Each number is 500 + 50 x the weight over its row's rms, rounded and kept within 0 to 999. Layers, rows and columns count from 0. Numbers have three digits each. The size before them is the row's rms in percent of the matrix's.

# layer 4 MLP up, 256x96, rms 0.48, rows 195-243, columns 0-95
106:507523535455452503549420526548528475462502489514493551491395465457551556431511421522505558489554495535535541446503592555463439407454465460571453624530495539585491593529457512557435530505504464526497517438513470492460516435487519466508591552499447528429461483520591580586431503560439406596
107:600522531488499438461525604548423559545547481499422500566398494467487532532544509463483485494391499520422562472502515542500459482427474492547463517595472523434499463488544566508573360447498548448375489412484498428542457521552525464572474553472441449464535467493573539496483554527555486434
103:537510443455513437434554433416533475478536448411488452584508557597475561510388518506569552470472435437578553520552470445521531523483490457508471489522598355514575452424477502492503509577435459460531450528510489456523567527547441483457516544507518554434453504427447502539564499493430420451
100:533521444557495576512489459480564596492595511556586503432509489511497562487538490413452426532413435459469563419540482397528444587547536506474484484576484476476468570564428466433511470477515509555586475560495432503570509565450524532499499525517484539478449440576506470528469610599423524461
101:493482525513446392521518525482513476545574479496495457465476540398520497554456454600477451439567518413461575546620553550560452490410505491464397471536409530538512469460541447453423537417448456507426430615449496469478427493545546469483506524444493436500507569472526496527516453523408468498
098:507480491485516415466617573545342546505463545492527506465452410478484518557464483468521476496506462451493509551474531508560548474495520531488524448479538617500488479509480428536508521551571475416544603418443518571488492401592445526554544477597584509449533484548556423551585491540519539485
107:455495426543474495545489529498481483550541497519460498445487427491466559501505576450583601435397481569433431503442466548462474453581456390490521492499508516552467571493561515525433495500520430534479544498493420498475426535469538493622528413416494546465528546493508436444417629550535429516
098:474448521560412552541510520468522526437473516496526458524548502559479575565463457426546447354516508516475527444451523541556488490503577607508473535492565489537529432546568450497506577508503571552451522421510536439431545469463439495524429575518462442439470483532476670473409513479461540475
095:532478422484480578554441503461489569525531414556502427506493496589506447484546471478538570460566546478435499576563531499548546516575547505529516551379441574473539560500457482446460506407535542516563473551528537498527465496514457525482418470555634493490546484536555551558491445480511487664
099:476419464458475501471545474489616443512567526631532555491417415486435393483464420548515497455531487448543567471459536504489454543550536593559459502543435454589507577550487475533497560537501542565481542501472539503457535598535543456440505536578402482464505493471504407507440531551448548483
095:459503552546498435521579497447562614526587548525467519530530447574455454489406510426636524522522506463583514436464426447539492423510415447501572534411499447462448524423511495499501431502482460533460580438488573525495427521502532517537439364507533551493494499453546468514562496499472547468
111:436595582556478462421436487565534491457402467659571489540538523504525549572455515566459456511544443477405505497517499462448447603471404491462496427516520462512539515495504538515486491489469383584522585451486461474468512540551463499450501521454562545536553467481442459501478548482391511520
116:520514506389513475523426488520530558454462549616563495472476469507442470504547461547378511541546476499473491510537419444422466377347524402551486484557594516477519501478467547444422508476505485516526549485410478522503497562381487507514580486463522498437502475479453492456478461550540437557
088:560466538474553531530497312517546483465480594476475542487578484453405530550469474461536479570479429452465480453502592460427494511406526522536532512531613588432507490521490497544540444554483535439497512497516499507484479438457435521466592481522523551543447527425489497457566597531451552420
099:510439558524465412552519408478496506509559518483546501536516480459471611528492460449504500530534498559530594499592472429501515526455460432476547553510560434578580428447370498509447522444566443431496528474524506462439484541463479577583464463444603415464478479547514391523563498540491506566
099:546494512503422486543495543464511496592548566456517532539543463549526528451467560464547433462531488468467403523433499530485436437441490587504412537488480434478481545475588535488424499475548499528505443416495641541448574592520356455571369500557540501528537477503548514472506549520492530487
097:566548531494495441454593475517395511461479501524521482471606433524477466427526536490444443493479540522500428539487544522499592463561427391499540577505483429440516431524514431479519523521524503364471561440634521486569483450520493452433530422455493591463465534489516575430539537528528491539
100:413456455473437452430455467400545492511464580564507508520514458470489482507512565456430470485529566540507473471472522573543432529499416441421482490522436528529534478504489489448474456502435461389560502497539425581385537657457509590529566455479460516467500559484514586480562571551486534479
094:456390444531465534464534509459417609618550475563500559469509446494514445456495467458502526412488562475503493469464434437413496526493540470443485423416497422537535510508554538583512548526480416573491466495552417423505473546523531442461530421495498558566565460418482490508571396497532529468
095:549435538575416436543522603502448492451406409450485495495533506521509575459440500447443496491447465452422596409520476463476497557616588514514478495489572533535439495571470520530469557496520561424563520535461548534594456445493592489480554456472479495430426519485562498527476481478602518522
107:479505639427527428472499571510521513496420539527566436472400520484438505441443515550588444481502386508492423529482482424474490477475482577485588428573487401517507466498502474584542429473558473530548452559501423552516467506505438531485498528435485552406516505428522543554561482518476437569
121:489571537526528561468440487429489490523624512486536544471527522505486520473460486538461466448495408501462383537577480537518490568474418499538478533531470512499562432538491478491508464476479491432487343367506470465548517474397523421470462446501511449572416506544528548571526562459601461429
102:491427466503525592448547482459547455513515577476443489501447546537469511495470616491526546458528576603484421469410486368419497480476564487504487550574613529554540507597450499477398489471617547530552523501540458492526556500556493506502566546451490454550544484524439540525504410535521497544
108:580565567534469544396532511453437489481524392554427535508491453469491492455487628461445551466521474523503506496527474452494515496515521539501498470483452536578428445497704489541521417586564486522474410561458578516502512534465564511531493567474479476553532479470518455581412475525470533471
110:493476384486385517523540452419537503455518523445399450530481477451531573480492433540520441411510509558508476474453543494505465533520531531579444526480444466534561485579438365523460507567550584508543560413554497491474500478505455576498578605509406534510528528493560539546573495523516548573
100:483433447498538536468453554581534483604487494463532467472579502490569496448494530445500504473507508382550502485445510477541505424491544532512443567499486492563542500478516525407371466482463621510423506475521430405478574501485463455520508484387605467473492587398544505467444475435567535467
095:452445514415529474529535505502513417410519436447496494461411540555560381540467525457563493501487533478516468513547550524522531560478516404575584537503495529467450481443581526536491538515445534444429506512469513555532531525578509554461417637502447504487520527464538460520442440577521581642
089:594500473511474524483534532561453536484477427557553550437433509557487519499565521510471580446569595515520397514540570552558495496554468418573480376531470479509501528550519494449432560451527439500508486564447547571449386482477522511585580425513477481396430562445515520444526487537485557496
095:546465460514545522531532419474462440443443604483401419497616510575563558424510540467525498512486389454466461550587464527449531487524442528499605493455486455452448472405447444626476523485478600528452446507594527524500455498490520530564555526519493566534532539446559484510454487534524488510
106:498389464481398570580480508554481549512542488461560497474585483542477536466477540483437530364449664487592402530488473522516448476456560481491479444534419551488517495545471519521525571450485518518547492541572452445571575473510501560480505510505448509477464505466550465464449517531598400464
111:470572383572426431545456559527523586517399467511455507450519507467509487564493538408517507458445465512443551509594478559508461476557566437556566466456404528399512557468491441570452453436525573472489438473567511513510459570519501528518507382455413461456454484553544491455555507518509467497
098:496461524422500426541457504401403536466474593489482519397478524565466585513589626432536442522486441504580487483508509581498549480546541513451561503519419517518450603432467456516454516491510486533455500484493485494516596472467516494579469479417420458458400506560478620519508497530476530480
100:468533506467481581372407537502663483506451473449484581507460521372519538536455425548546459459472567486519526519497504467445431458515478552516502547488545501481490481498506444472486448454526458469598448577548556393420564609475481548490488460527563496487464525467434513447527468466575531470
104:576565542507508551448615512532515476454495441435515507451430506447504482410530527438425429485447512474500544544443430522463591592508536452484570533477530519501477481550448473441497636485520542449446554551524464460508477440453486484517533558621465595552550486540564501507517448432453396549
099:525421587461551478510470539525481525550500462608467397474440458579428528507507547470388531481539421525478506587494475499519510445414506486462508471473496546418569532505568500449461461485456518480473386507484465406533512634445514537443548470487458550485532501493442563479471454405586570445
099:423451467520498553421388473480475504449460461578482532501520489560579535450571512473531505518509480641504591499432463554407494511547559443491530642555480417488441506487484534513486522585488550477604569506418429505572475493517510415504518547534472503517522521512459490503608489446561538470
103:463427497466480431420485586493501497476455557591495544467505427516475475489466538529531408441510446420518499415479533500522525444560458519517539588568493558451514492533519563535523400424540498458501509548549581453499541374588439523482542409517527497574569511525411494452409494551483406540
100:462450543545517486512424478463454495462530557604393515421516542483418547437462494521514479485465467450558533514492473523452471511439460470457395423519507440525589564588572575420475504496441600514597438560497463451439493476507541474468542597512510516578514639512533489482489544551485453508
097:470453442511611546493540544526562476508492482511572442493590514478424424543544490531578565530522409555503612544599478542505597525570503436420472499541525523462506515555469475531444479469450553498541519537444545495468419499588526430467482503583520445547589531539487450607513532490407536531
098:536429492499551533513584457544465432570462442489543527523477539561542610494572417560537604393451464470548539530510479509523404437453431537511501502488494599473594459497549517542462492516583573562490468499471506563515563540504444584442551477520427479494504491452532580582458543552580538486
095:596551451484501438535560433517525474482482505485451491488536590512577541500462392464495552438436520587580407482515477602500589480518376443464482463446500539543536545460468489506587509596531537520508506554471496431491356519580555407550543483512514468492562504516533504541519551493550495457
101:531524488442447482454620414479483474496531502541438523440585428532442506544508534516520436466417541443564485479440481528545420442534511484429480449511517506580490489525583439481454527490363531506491473547475536528563437564588549475510463528536405538457554481616430417509495460454407493486
097:510485372529454519500413575478566471571462451481504547408409405495499485536484532514490534493592506571524505546416463544519432419580586494521506583523412521541426547502433511580502488561496396430447484506513502484491613499560463462458535537499469468484492412525546426498544475465478536527
087:510485538558443489561577526513518551553553541450482545514507541519409547521571411479502469607443509540619581455523566518496488422506581459442470547480444460430492548467470600501488526496444587427454516399505515481489469538501441461598481520533574441475447566502488426586546510469549566494
107:576516504461470530542518519474512550503471627550543468467553472492609521489570585547470544394568501478490525579460488557514628490578480581483503528461523430370537459431442412601476490421526444486523574561509464519509546498499473512564521446497460538501530457528490544528470553494585462528
100:376538458514511552550506520503467500548492485605526482478513509502517588487502530551513520549497537492518574441463538539513439495475513530521480503383490501410475444551394471508484483449492563517570528434583439382535455500462586461580400506568561528428468502500569517457505550526379466405
112:506535537532460571478464550476501514485503443571448554510409525481571536513481467504429590526420520453387540436482516578446549489500527537430451517503509528508438526512488498608454530530504455463517569430490523489416640522517427391506501540536496477606498571536556491470417585407532512478
111:601533592540511578451553502467481498625490503457439422490461442490437473590546474376512423497515490516559484517451581574523561550544536540513520461422466498429505484421485516443527471457456526455431451460526558473496446473527495510546485475613562503490422469515503571474434564419494567449
102:539476423467578522440477537505593433559491447463475446523477441455546581528432563513545588547419518462524443473512437514449515503434552587463465456454508572520504466512399473528576523464476384456532537437510479473570507519588557550481466525545514515456476604462449621511443499574450493516
# layer 4 MLP down (transposed), 256x96, rms 0.418, rows 195-242, columns 0-95
106:541504529483476398479492459509447543557535500508512520501447458542564479437460369584511482484404570505501409583416423537420464504428544564432462457494544522497455533531394519427457489459575566506448489486421545548555464460522455483488493626551511472486551468513506490492512504475419399461
103:503476567479500566496517515508398415565464403520485492398536513515539544447565559503409565519484526534564562475516551488551523499594486452591480457530572493444577492424498540528524470451453442507437399453519530449486546607529482432519444470563497606617534508461524453507506500473545554542
108:420508453493581528407526508562546525532547648539482361543528529500496559645466507487524550505530467416531449538515449510415502650447402507487482506475526528447510487565452456509490515465499556534488473444488494464506461522474442533563441451530470517416521449453497520553565527484498434487
102:493425515478538482523458567421542502500541527513452482437477505542431505457530530505515640449571509460446453482504455509464460437502567498551509519603605546511571479464410464551505464512409552461437533517451430502458473594503549493481516432499521532397596523434435474578451440519493616472
106:428448428491471422514487464536424469562482453549489567429473493451528480473431476545540428479507405500460558507510488448636443504493464576482408497451452449539436532485550482539454416565435455530492485458472545518420564516560538456504537493470421439482508530463379483535351470475493476501
097:450522525474438560487419431510453542543568457487511543542524480573513520526518492425613516453553486560557498460572461511453492533551388503572498586555483512575440538566528591558457547459463463603415514454505454455538542579445427475452517491531538504493529495528569540503438604516410437510
096:468512510529528382513488520557485490525476478452436507493602547591506484493501476365565515515529532583452432594532540493553482545582486520462453448516508555504641504551465501505543520475517536520493509556562442429613546524429497533494416553501460447512503391512577545503551559447563540454
102:536564521583516598494509460480442414500478516408401451466566468541514476436518412467502520456473467526477490451485465506463584444573509534502546484500560484424525403588489515631536490483519446449420481447469474584572551543461487431548493611461449426542524576508446541526464531491463471547
094:501494512503438648504517434454573485516545503469551561467545514521459523469493445466472501465519414478506578488497442443435550523471482433545505573535428490417494472433498554511641533429601528484451436501470500547491558521455409514491616574536525508541486476498390554458434451437499558472
098:566582583471415464507502449540542515517558589416524440579549500553560513563573375481500503504421478522500550494512589474490400419503520383485498479425461517458538498526505508436523409476537487442484517486533536509527492551497529609559418535411596486450518518537420554491481470511518515502
092:502497549473548519521582470562498464435502454456564542652508475453480517510482488473479422558487552448571433466513513464460533440504444493542543468528458559501502527522499484551508527481451508543514466568533536474520472404465528561435491502518507547261489531494654508486484493486448487565
108:483415550590476497546491549532521499468596533396507585398597464537471559538517465506543490478439581533495555497577525473461497478519435466430513484476432518411493556562546490479461499582542514522514555541479426474493583504521416474522604563610454504557493525541517483487478476632564502498
106:616435577506467481514466473528554470528536422501549479492498361459512477535506410492529452537416508560533442539379466471505523518398514499431537506513513464506440460456528435529573486577441474565525524399539589460528420576544442542458521474481526449596475511434564484545516437491483516463
092:457441476466556471464470532429488569560493559518490491469507469449502503449513537496490416544541573414496546519417537546545469474569485529455458478463583463507529496483525555473381503479487484540470552490499523479570487415582447571549593397530455511663541507504530380509550467423586506521
102:505515425547488513506478443568512558574439615592534470486486479428476529554592459512478417496491461545533509550555493465470531562503546484564464507440559390554404559488494500411463508450495491494513495465386542443455455500515507556459397473522553478508523413513668488521529550517520483460
101:486450544453483537414433493506487393500503540492526423518527527599508436411483554579571489551434483389563462504498513499454544499516553406439504447486434594551479610576483424568542500530414561526504444498517459581481475514463543519482535503484517421583429500480536539533553478434557518459
097:519483650489483558541463479478467509506519631541467516456574489482481572517470463468456601536511527518463490463458404501534461512573492454504500551521479429412538398550519520491450425482564521572585422414583519499453501480498499340491480508470506557483502538465467581459513453427535504501
105:546521481484562451455540503576474495540473647546378505611429494548582489550513413525524477509560514517549463525478514555467492497555510503547505481473610553590459508507576479506456467438570441447400487468462460483512492422482466495443508441485473463518534452553463451613503447406520532434
101:498364502515444464493543437485525548489473486540539561421562533463546517419614471534503511456511524460384469510517424497484463517426572537458483495539567480561497494498511487584586552475467533476350451462454432460526454583506564428506597497488511431487488507394582518505487463469510540483
102:443481424484436444508496523534511470525503524405506565472486498633598509549508422638459537491517551535480435548428502478500541480471543501487469580481584462512517520500510512513559567489485503502534477477461449508530564468435471520505525535542536451474608452470352482552447474523472587355
096:481520478498393502499510558416545439581530566605605614519483493511442532460547527430481563470466536505521584476499495472505465545401517514440559463567542479485468465572518505524577490462605429485568518427465423535495560450505554479490494522480509506586529498558355549521530458500476562518
105:583491470481405530438406458541441477556476505522615424344482508533560458446493453457548527595508521489546544439560504514487591469480494516504546506540545506439552523462499433489514479510511503547559450488502510525491490585541476466470469449513535466703537478515413560446526512523500484520
105:601519431484483509597555526432538434488532520495486474611521541499461467474384501526485493468498527458519565488440582566498494553456563557457491394463526567412482428519503578454514488502533398572538559503493494455469567481500552578456526558487529481510485477546629523458567524516535583590
102:513468450554585490472472554487513485485384429450498505511492470415563511482513517592500455503537542467557467555519566518510509423600578522484495477555466463554532469484496467479542528542486478476565487557438539505535477461503501421369465488558518511295468478410586501564549457531461539540
111:510528480537467415461536478429463481480503504486484424498437525611480440482385467470504518470574509399473422561430499512503484476518521495552490515424525466480511583488446479509373539462577577509382544497469571507490463478540530431578521510494528535451443474458430403370571469540500453508
100:396480502554504479483395444549402545522493593548361486444480477561544535524619510507536480473637451452455605475496486503573495567567550463552481500500478482570459494510501515487575529525511520447456589472455439533460489552530546503521564513508460465394509545529421456541481524499502506445
096:527529507447500515503542501453509511503512433418493433502487488585559439552539489523534514519415464478534464456487472471605505444491492482495476569490538545640366588547462513533575495482599343557496406475464482516524495433485533493470581472465528514496494582425573503584431509477547518473
093:550529532568444549531504466505472524448471651526528410511449428447454513549493402518564515516507516504467437464580534521503599524488450516463544541466556477471451620606517428499479602408518457499544513567549442451399524444514543555468560498510464536450503477549506554565432491468460478470
102:458519481460466518483397643483519518595536538586527578465427458444511524455472523523483415565535544494524537483432488435552447483476473499489546513595528441549507454496523520481426509413473523538522522339457529487489515506498425496472407451504515514602523394520500531528483442595489521558
108:503516559557519503510456562463461482520560614544537565517542472547466591489537515578436458484535480543427485490506472589540503509434481601536496511536615509551515493537538563562539519572477531420514569531437389499448513433498555527539607495522509498411452476450555444520449433590429472439
101:450473485468544518443510413461548471500439523578541423541430525519518544548493451579560467550447501530507436498494506508496476478546503460459445560479462550519555568522519479531537545456468525574441445488488549427527524458586511427520481468603572468263517513480558549570503458500572515518
103:542558450517482539521592476447493480546386526561455605395530370536544487552497508516487433401582527454586469493497546436516464479451494533558562521475612435528480425398505481544572542520488444462420535490491521463512505552492498467496534526487497492456479490514514554448548597390470499497
101:501512508391475497489507538431508404505508445395486535485524425494539453514467468487598539503507537454513437520435487426663475456475486550531504489440524498520495529472576414430393519482384468530531423498498525467447403501433480512482510392489561482549511566504509529415490484429570534518
101:552535520564472584542476512483462457563448442463482420540441514578472503514418436457529479524397491510448424508408527533482497504542497474499641476429537445572416552577461514483402549393473412588526524470527511479470427485509489488487491511602523508534465560451512527491386540547501509506
099:408447568495467468508471549473484451521520438553573438456496496490458549451448561394470531525464433498401475456415448448515478506502512554504688494491448469455500514539509562494542488472413467577467514450542482498490493551481470514560509518488499435587527504458562544459417521579571628509
098:369544397584538482535478492503497512534509507568451415430522457419493429565562493471475592520499498613491492529561473489557421536532600448549481554459481539522525582489522490532555523595555544392545557427509460489458470529503542454488440448510461474468424497477492460632508480490514482506
105:484448497382504462604527559470516484512414361422450539422440540472587488499484571467544474496464520499504549425417584479533526490456482473533493447473538465560482432408418529549390502458478552597501435478497565458510511510506495573562476433453463491422494448485468495509478505520566433531
096:442579387525549472502455539426538529533477491534449498487452535480530524595496557497464470470512494587491508564517593507531500635586552526504514466491464602536509549531516531484433566528455471458482517453501531530559476426541521485481470402477481408510424423587324540495455507496488481478
099:402423423526491480499485437555519411561429403440471510487491435499575410489484366412534494445564531579421492443435517491457441437548432544405499493494500483572510478510496493499526535471493406564429523482538562444521463504409469484502513504562514492514476541510488479451390532440476556507
101:512468472544548455543560443507576510509513437497442393408516524528433536422529492536484541567526514431483435422483468488588546576518571504533547539503553572472442477477529549512545508553467611413461455464458455499449525465430480553523374521372527570429521551446442497546517509532450500462
098:572578573533450439491457409536459512567422409545432497522411554489413531453431547505463502490462421501545509542393562500473498520518567540569566453515528446454519480479571489532414469487516465482426436477552529564500501393567510556585519543409525559467469503554466530525554541529437499464
102:560477467512465522583515396502499468497546377500536531500582490514414484391530510488463561464453485517490488448406551481405530390465466506438532531578591524535447533486519557522497445456597514496475532535513482536448494479440517531436557406478509478557470576549556473522498573506364514553
099:565492479480471423508544509529521499537481469464464499415485499546510425567539397543544582515424535597488532523497431503552452483523565532505497456493578456502622442546397506474475508483570494561519518463429438563516476479497476468552501503412507437303471475505576460520524438462545536539
090:485476531548466499621430478507534501446485557522497516514489539436343462456496620560440515500485487460561595541494485538435501515464579516465403544518498452457435599561464548483589470504505554509534473509416492449442559414566476504453512614485452595462482491525503467546491462440479493507
104:526414431495498542494532571457514586479526571499469528393443454402500495514541609509438418411570490562439575479488569511539550436516450475541518517591477492478565367416426476516462490531518540470475444418470472547537540476489502452443482435460542551509572478480412502514491565508546527506
102:510485505441497508454580572525423539450524448424547548488482563524576513488438466484544397573502482536468381499504458598534476489494525580521416513556547602496541568467466546557431515472453472493500526574518581492543471522507434617543549402466467460604561483462553514551483490462463504439
109:503522406505523520491453528430451552514553428485497549480458497505500532546466502501545516491586485487453575501447486479547538513561495510551473515524398546462573542533481442450534459555566523521429456455451519522609457433520485523440477511548532477294572420573596500444568516456429458471
114:557508597594396558579470420546496534497450597519496502504563550430423492533562484480515537425416492639446514499578489577458557473607497513501447512508553437408586495536493430507491567469499486482546516429500492496448432501517504501442526471533535554465485558496468580485521538513545429530
# layer 4 MLP gate, 256x96, rms 0.485, rows 196-243, columns 0-95
100:473423462533507598559509441499571537495514493477452473510513539584514441552505452512541527479504416484533399495528470557461514478497492483427529529411444438555510469486498501493443616456479601600520446509519391447461548551478475552478398542589519563605495538473549497575474393532527545531
097:482419480447450540503502594427570486493503534538522463563526515549467524584478519429512474514567393476501562589592496466363490492413405434462583519425511449502479566519526617578461515411552563500540554572544453559529571481446463471508465473485520485480497494469523452499468480555511538473
096:464452478494446529450465593517526492470392498599525588491513521499530488511492457515475538468469504451415452555506620500534565534536458546411543428483514587454450445446536555453470529478550446478399463493495582393537431508513453459434546431529508481516414538474558563506547530556503413417
096:496491509475557476487405503338483468503510558524497456524535566453497555523524553484552468507508527504496633471407474534457451564416634511490569457477547536519491461495552493530470492573547552520525470490487563594526561587469473452454546482511552539588495586587531384519495541548515470506
092:501474420562480562458548475408505603604523466514421371522457467529569431436445496489495466478620561460438408503468456497511521437501410441413475599478468480496478506466442512461496576515464522525487567455460554525595450526439500475514452558472526483475444523521481467520494509442534586461
109:553590489423428520528527504427575544562467530515452517495496544464480474442543561450505573485538521552480504521506496526508501458560457502398468461463444488333540554609542489472415495555517596460397548473513530525511454595492450520459556536546491443546422490533513455481488427442518606485
076:580416496510492559469514489559493484446455561464530526492528484477525457425491418546559496479501454487431496564490494396555419515494491554510526432579561451499487451559485432612455443587528494444472579472545446540499575596501499531517512488385484476565436445597546446482517465407487411466
098:452458511376498527418548571539473379507435448471549404465448496478508460448549529460579479560567433471513599534410374460493479502491504488486576523439460425593463477445461477510460466524525518482494478508455470545484502455589517485545461499479593510535548615466549481538571445506495489534
078:520394427491512524513650518451530504468526591522437491494499511529521587541518500456500486505553506560440584534520546499448510469576566519545531520496529514512522445500396423561533532493469452518505475507527471432522564581601574589495386573448532460525530480463514445443464533595516393527
102:535440615466440506547551542505480542519573429447471473619512479502536497527397453453540520432484494551510392477522550548491567469490505546558576449527523506621488456527489470626463521564496498548417504502428476458433504490469573403448530533523480464410467451553599479522480492517481540540
103:437488417547494541389521538402517472545502583420502443526538494597488544547483552417528429504622500437556524523543585414435477453441499515486503493467571512488503408476445411495463468567443527575453487495472491513504560465456542499534523459463532555428455482482481558471610417533482449522
120:504467493478504457440556468506501464569620509464443406581466604534492392486412529468630541520457541485562457510529463581496547505583558506518484484524500515426445488463563468517491448528506455536520417555476472464567408525548594492462513569527503482525425559485508400560570553532457492483
091:522505418472586531443444487469579589557548506574561533525441545444450569501467506522491421496542565603459500525435496517537385361493472455530506436541389426458483492508527594532409575494518543509479525512459568422456513472493443473435518565516544434486458463536480530501525560504482494459
106:510475500504494470468488462529436408474544467533414557576613500528572445468540581549415440523397521517448542578466554566509377421514536470474540557483485548508528464523513456464524558442461583467549510493532460506474449457584502442443561526421502523451464465447508483522527565550635509466
103:536471536556467537470467472582533403524483588541447552531486589578541524459543507434488571452510463484560473535547543504536555559502523485447460506534457521522463592490513490597507502461535458535546455609360486441552453452474495490469513543483588433418411511461493534474460487375415491447
096:574478570553496600495419567556542497462473552493542485515592499515489559489552407539482515452576493475472549495502499560501509469484529560497556522458538412482452439389500524555435434448470547469547477488575533521515480451480511567549587405538509498505496650463448411366485495511522545502
102:501474498495536547529481500375578443615520437531498428477490546579458507465494487478484494498499444532482540524458390447564529475536472435531544617508511442516460496488529470512465458391572482442465430444446431498459608460517480473450522470582448421575451532511514406449505432474584559474
086:465502477580508462472456489426416615468486548446511493477489418541499409485488552542564462533556516490556439494460547530467515574446546473516474450479436461536581540552501533519407537496451509553558399464517427533417492492575539458450469572391517563534427587376475492468482486493467476569
110:555469573529480539371526420552459503589456463540478473540499645448463509492437448398460487475487460483472591480458533501564394524510575498615518534440475577539432480497466545481507557480467480455474495396596518480445500416469560451559503500495504458522487489470496526573496567557470485474
108:460515511563427524500503469585455445436524507426454503537511541588482462565509498521466536445459530522583451472571591542515524544601487449470433523434437588457455453469534525552541534559479442543528518622542537472489446564449563560490494540511583527589515594424489511456517500498422548399
104:507475453576521415499502519578565459393566456428439498577493471559550551569490439443493424450485464520488531585504548469530375476527516490529545491553392523530514480556589599558481432514495534469461510493563477496444524512465472482443459566482573493470417469575533450455434510576409480472
109:500514433427519461537421489437584559520440560479418468555571500502486549448489487497484419531511494464510434473482512461541552582445629453526575400508533500417551452507522461472512468508404553387543510473542504519507518505472420529471440578423493520517455563413398485562520486583502546526
108:440490485447507514493589517525541507484537592413407533511488533540482580425559491471517515501461437446498485450479423465494451547480483491571530513440485602486447430483489499612436497505423455515434582480518553554479409402486552527458421496552550607427482446466501444503534564526455604543
109:516542523519476535535418569487522460509336478511446484574453550493447529501535490522486470462615519601534524507562440465419511501467499533473487529527456499463571453473530491481451599569537436443487535470484460516370468435493506413512529473466561569581468523471556514463413488453426609528
087:522446489504602493490581527499477514534416582499394491553523440541498446486587456383528477444446430363496498525549446475495449450457516452501532486493427436537534533562529434564392498430505497447511550568551490536505492500394454528528547493417531577404489526466515498478433517526460487462
095:485514481497510419549576580497461443442565567426515504524475504578460551419533461535518450463531505498592440565443510576473523436515486492547577465485534600594464503480525527499440460581428552477418530501519519641521458438515437521484583480458465538485560521506495495567478486472540435630
088:555570488461510544518602529516462429522556573478552500548579413486568495526500424530577546540408460497526534484497462502476561499468485470503559515543518487436417509506543527496518410418495553547571527501422500548449559469409561455472575459600527616464439522393464545482424517431475475501
115:498494518518490468493575401526529456467476535385430488558474570537379414496537469452460551460421472504472530506525478507474461541576451539460514439423445536458453477525410465514519482533492432472474556587555402454481454577424534534470550507473573519470462623485441465443465577466450545443
104:426409442514507506544438554511388573461547540453445444466455434449455495439480460450410439509555528585531476466523421501460467512518572466408587510491462495477452494574429490462420564523448483564448558464454550490458456505458528514505517421548559523489462634538527483565527565557532508546
117:597528491559533509545515379549440471462484576506443506459507440413547503459496557400423493444508499528486552592511511521484501452544462467513532466499471460447563505606461456489471539407495522462553517622508547611528535524449547475532591461526400506431482575526465521478393532439502494509
084:540432424524434461540518478378434477453557510498395514426553496492483493516407508517399479417500456486435488560478523461527542489469466507587539450443509578480420501476483444431497540584444498426465553503398553465515449538513460500541539439489523418431495557546398498535473546506404445501
108:412540445571608516494466536589458498444482464541517529549479579485548532434475486495485480542538531556535572470490538522559506580586405495463598449520472584445569497480511542504514526501531457531450495441512448485374511447496449518396540517434432522531503527566528501582417467564406448551
101:519512431502505491454434575478459593421580469452444498596476535546443557516531582465522598501468499521447513540469600407529475548508477499485557574455471540443500440435541516505555489583416503472533454522456510519523538521473546414568498512426580445529465598465476399587576482484439515500
098:481544492648562501493549442583469509531523445471540431500511582535515424480468497528515518532560475570475529535515458532471458441489510488522538500440484423526523435401568537534513559446475525522493569431494592419440481443436481401532505512561526376506485419420468422509450524435558419478
099:477541526602480452481488449509429459522537488516483503600556539511423521440477355498530468468430456553422441537522517590532522558526547455510435516384558493595444538476465516550457554503489456552526411530451388453454514532426531528488566502505529554514497501476488467402561550517580518438
091:464478504467458375513568513545513393542536513385463473465515546472440420484577506489545540549434448498476596441566552464513394528481445494453496471508465514520479430490488481494600556489635452500521618506532538558471492525472475517404550508528495532448480498414391531520475493521512435483
111:604531432446536417545495375471499523451478483461450495595522519557567499514524393497513496568474442517603461438528543443563527474593512505564511445519512556492526449467527520512462499593509541507480486449471540475467464473586547520448472374523504358530460487568515495522525418443564500530
097:558510476384560548429577526537470451418451602524493573575589515554446520451455588532435472543487573420466508421463484478490442486553576523494554459460469506550507526494562438503453525537482581457570456538478521484421530519505527542463499510466431502518465567630476425561583488473461482484
106:390456502465502433602511578476439524495407533503548487513442493533471517430527576504493548459511423545438538503492567566534432465436482624443523401482475559575471413574480537529456498523519552454472463455543480535499501475554468481466527500539439616426451524517490510530567573557406509560
097:569521449493529512466491463435481499481463563469545524606469493429416394542430342546464389471466395473509485543488448500529443560481506507480477389444475475582426511461608508489459500432497519562494446513446588510485451566477467513499462543523532515460510500431417477458439519525460473531
105:453481382543527505493569568513527457414412459458503483546430537452555470535390494560529450570511485473569434465498529419550585587491418482483590625465513519544491541468512564560451477436515416568519497426483518424445452529478452484514528533469477510449450481488473540477450451526543519410
095:513459490590562580478464415573539625498483548505463527478489465512535471485550547392533406526547536427480531583511485496587487520480474497547508501367547561515512475609512461481412599540483490494550569526475489451553545549526523440447460511479566548420506515556487444377503513512537491505
093:419513467508542502516399582548550405551585527475517509477456486451426503461440562494473509414506557549487487479432477494448424548580517497541465482451467366437535492540565509544481463469463564614516419457461481531390513482467507473532551476467436565520494553525555502518570470424599555528
098:573557496585492486466484428539509468535518592465448458601456543453405467496583514481499598525456487566501583484446450472534410556551560519509487431437470516394473516532437506491514450532427536452489577535501456483441436568480498503470557456527496422485432622516515488518518545424445580447
094:612507486461595515541611446466553397474457532486475447496527569554482521479490450515434571496462427568491527488547489490511549469474350501565529563529542448450459441469475466485534541516541522452522431547428449489535469531512483439477642465564482426433487565530447502553513426512456559521
118:523448529454413525546496561482535556565510493485518494504473556521481518503488569457572503511487542506424481523506526498494433555487509647470555412462530512501462436485470535529489545518445514528531531529458661419485502535474615392520454444477524484494512510486536545449336579491571437427
107:429473538493530597545604528504513411506543579500443486520562588411501459464489481542513464506444480442559448460481443571476513483593414509508623414450461569545531468474513477557468569517461454503542494480552575461517451489569458565561484427496505576503513577459541492559493453523578590461
107:510397492522480654497532559519506453461523602479540470544467420459447540553478425499422442473517501531505461543538493525508469413584514443555446486517499555486457423493488503431500505454585517543457482554370463503466484529504457450436516504460506461609511491456508525516434464529486332489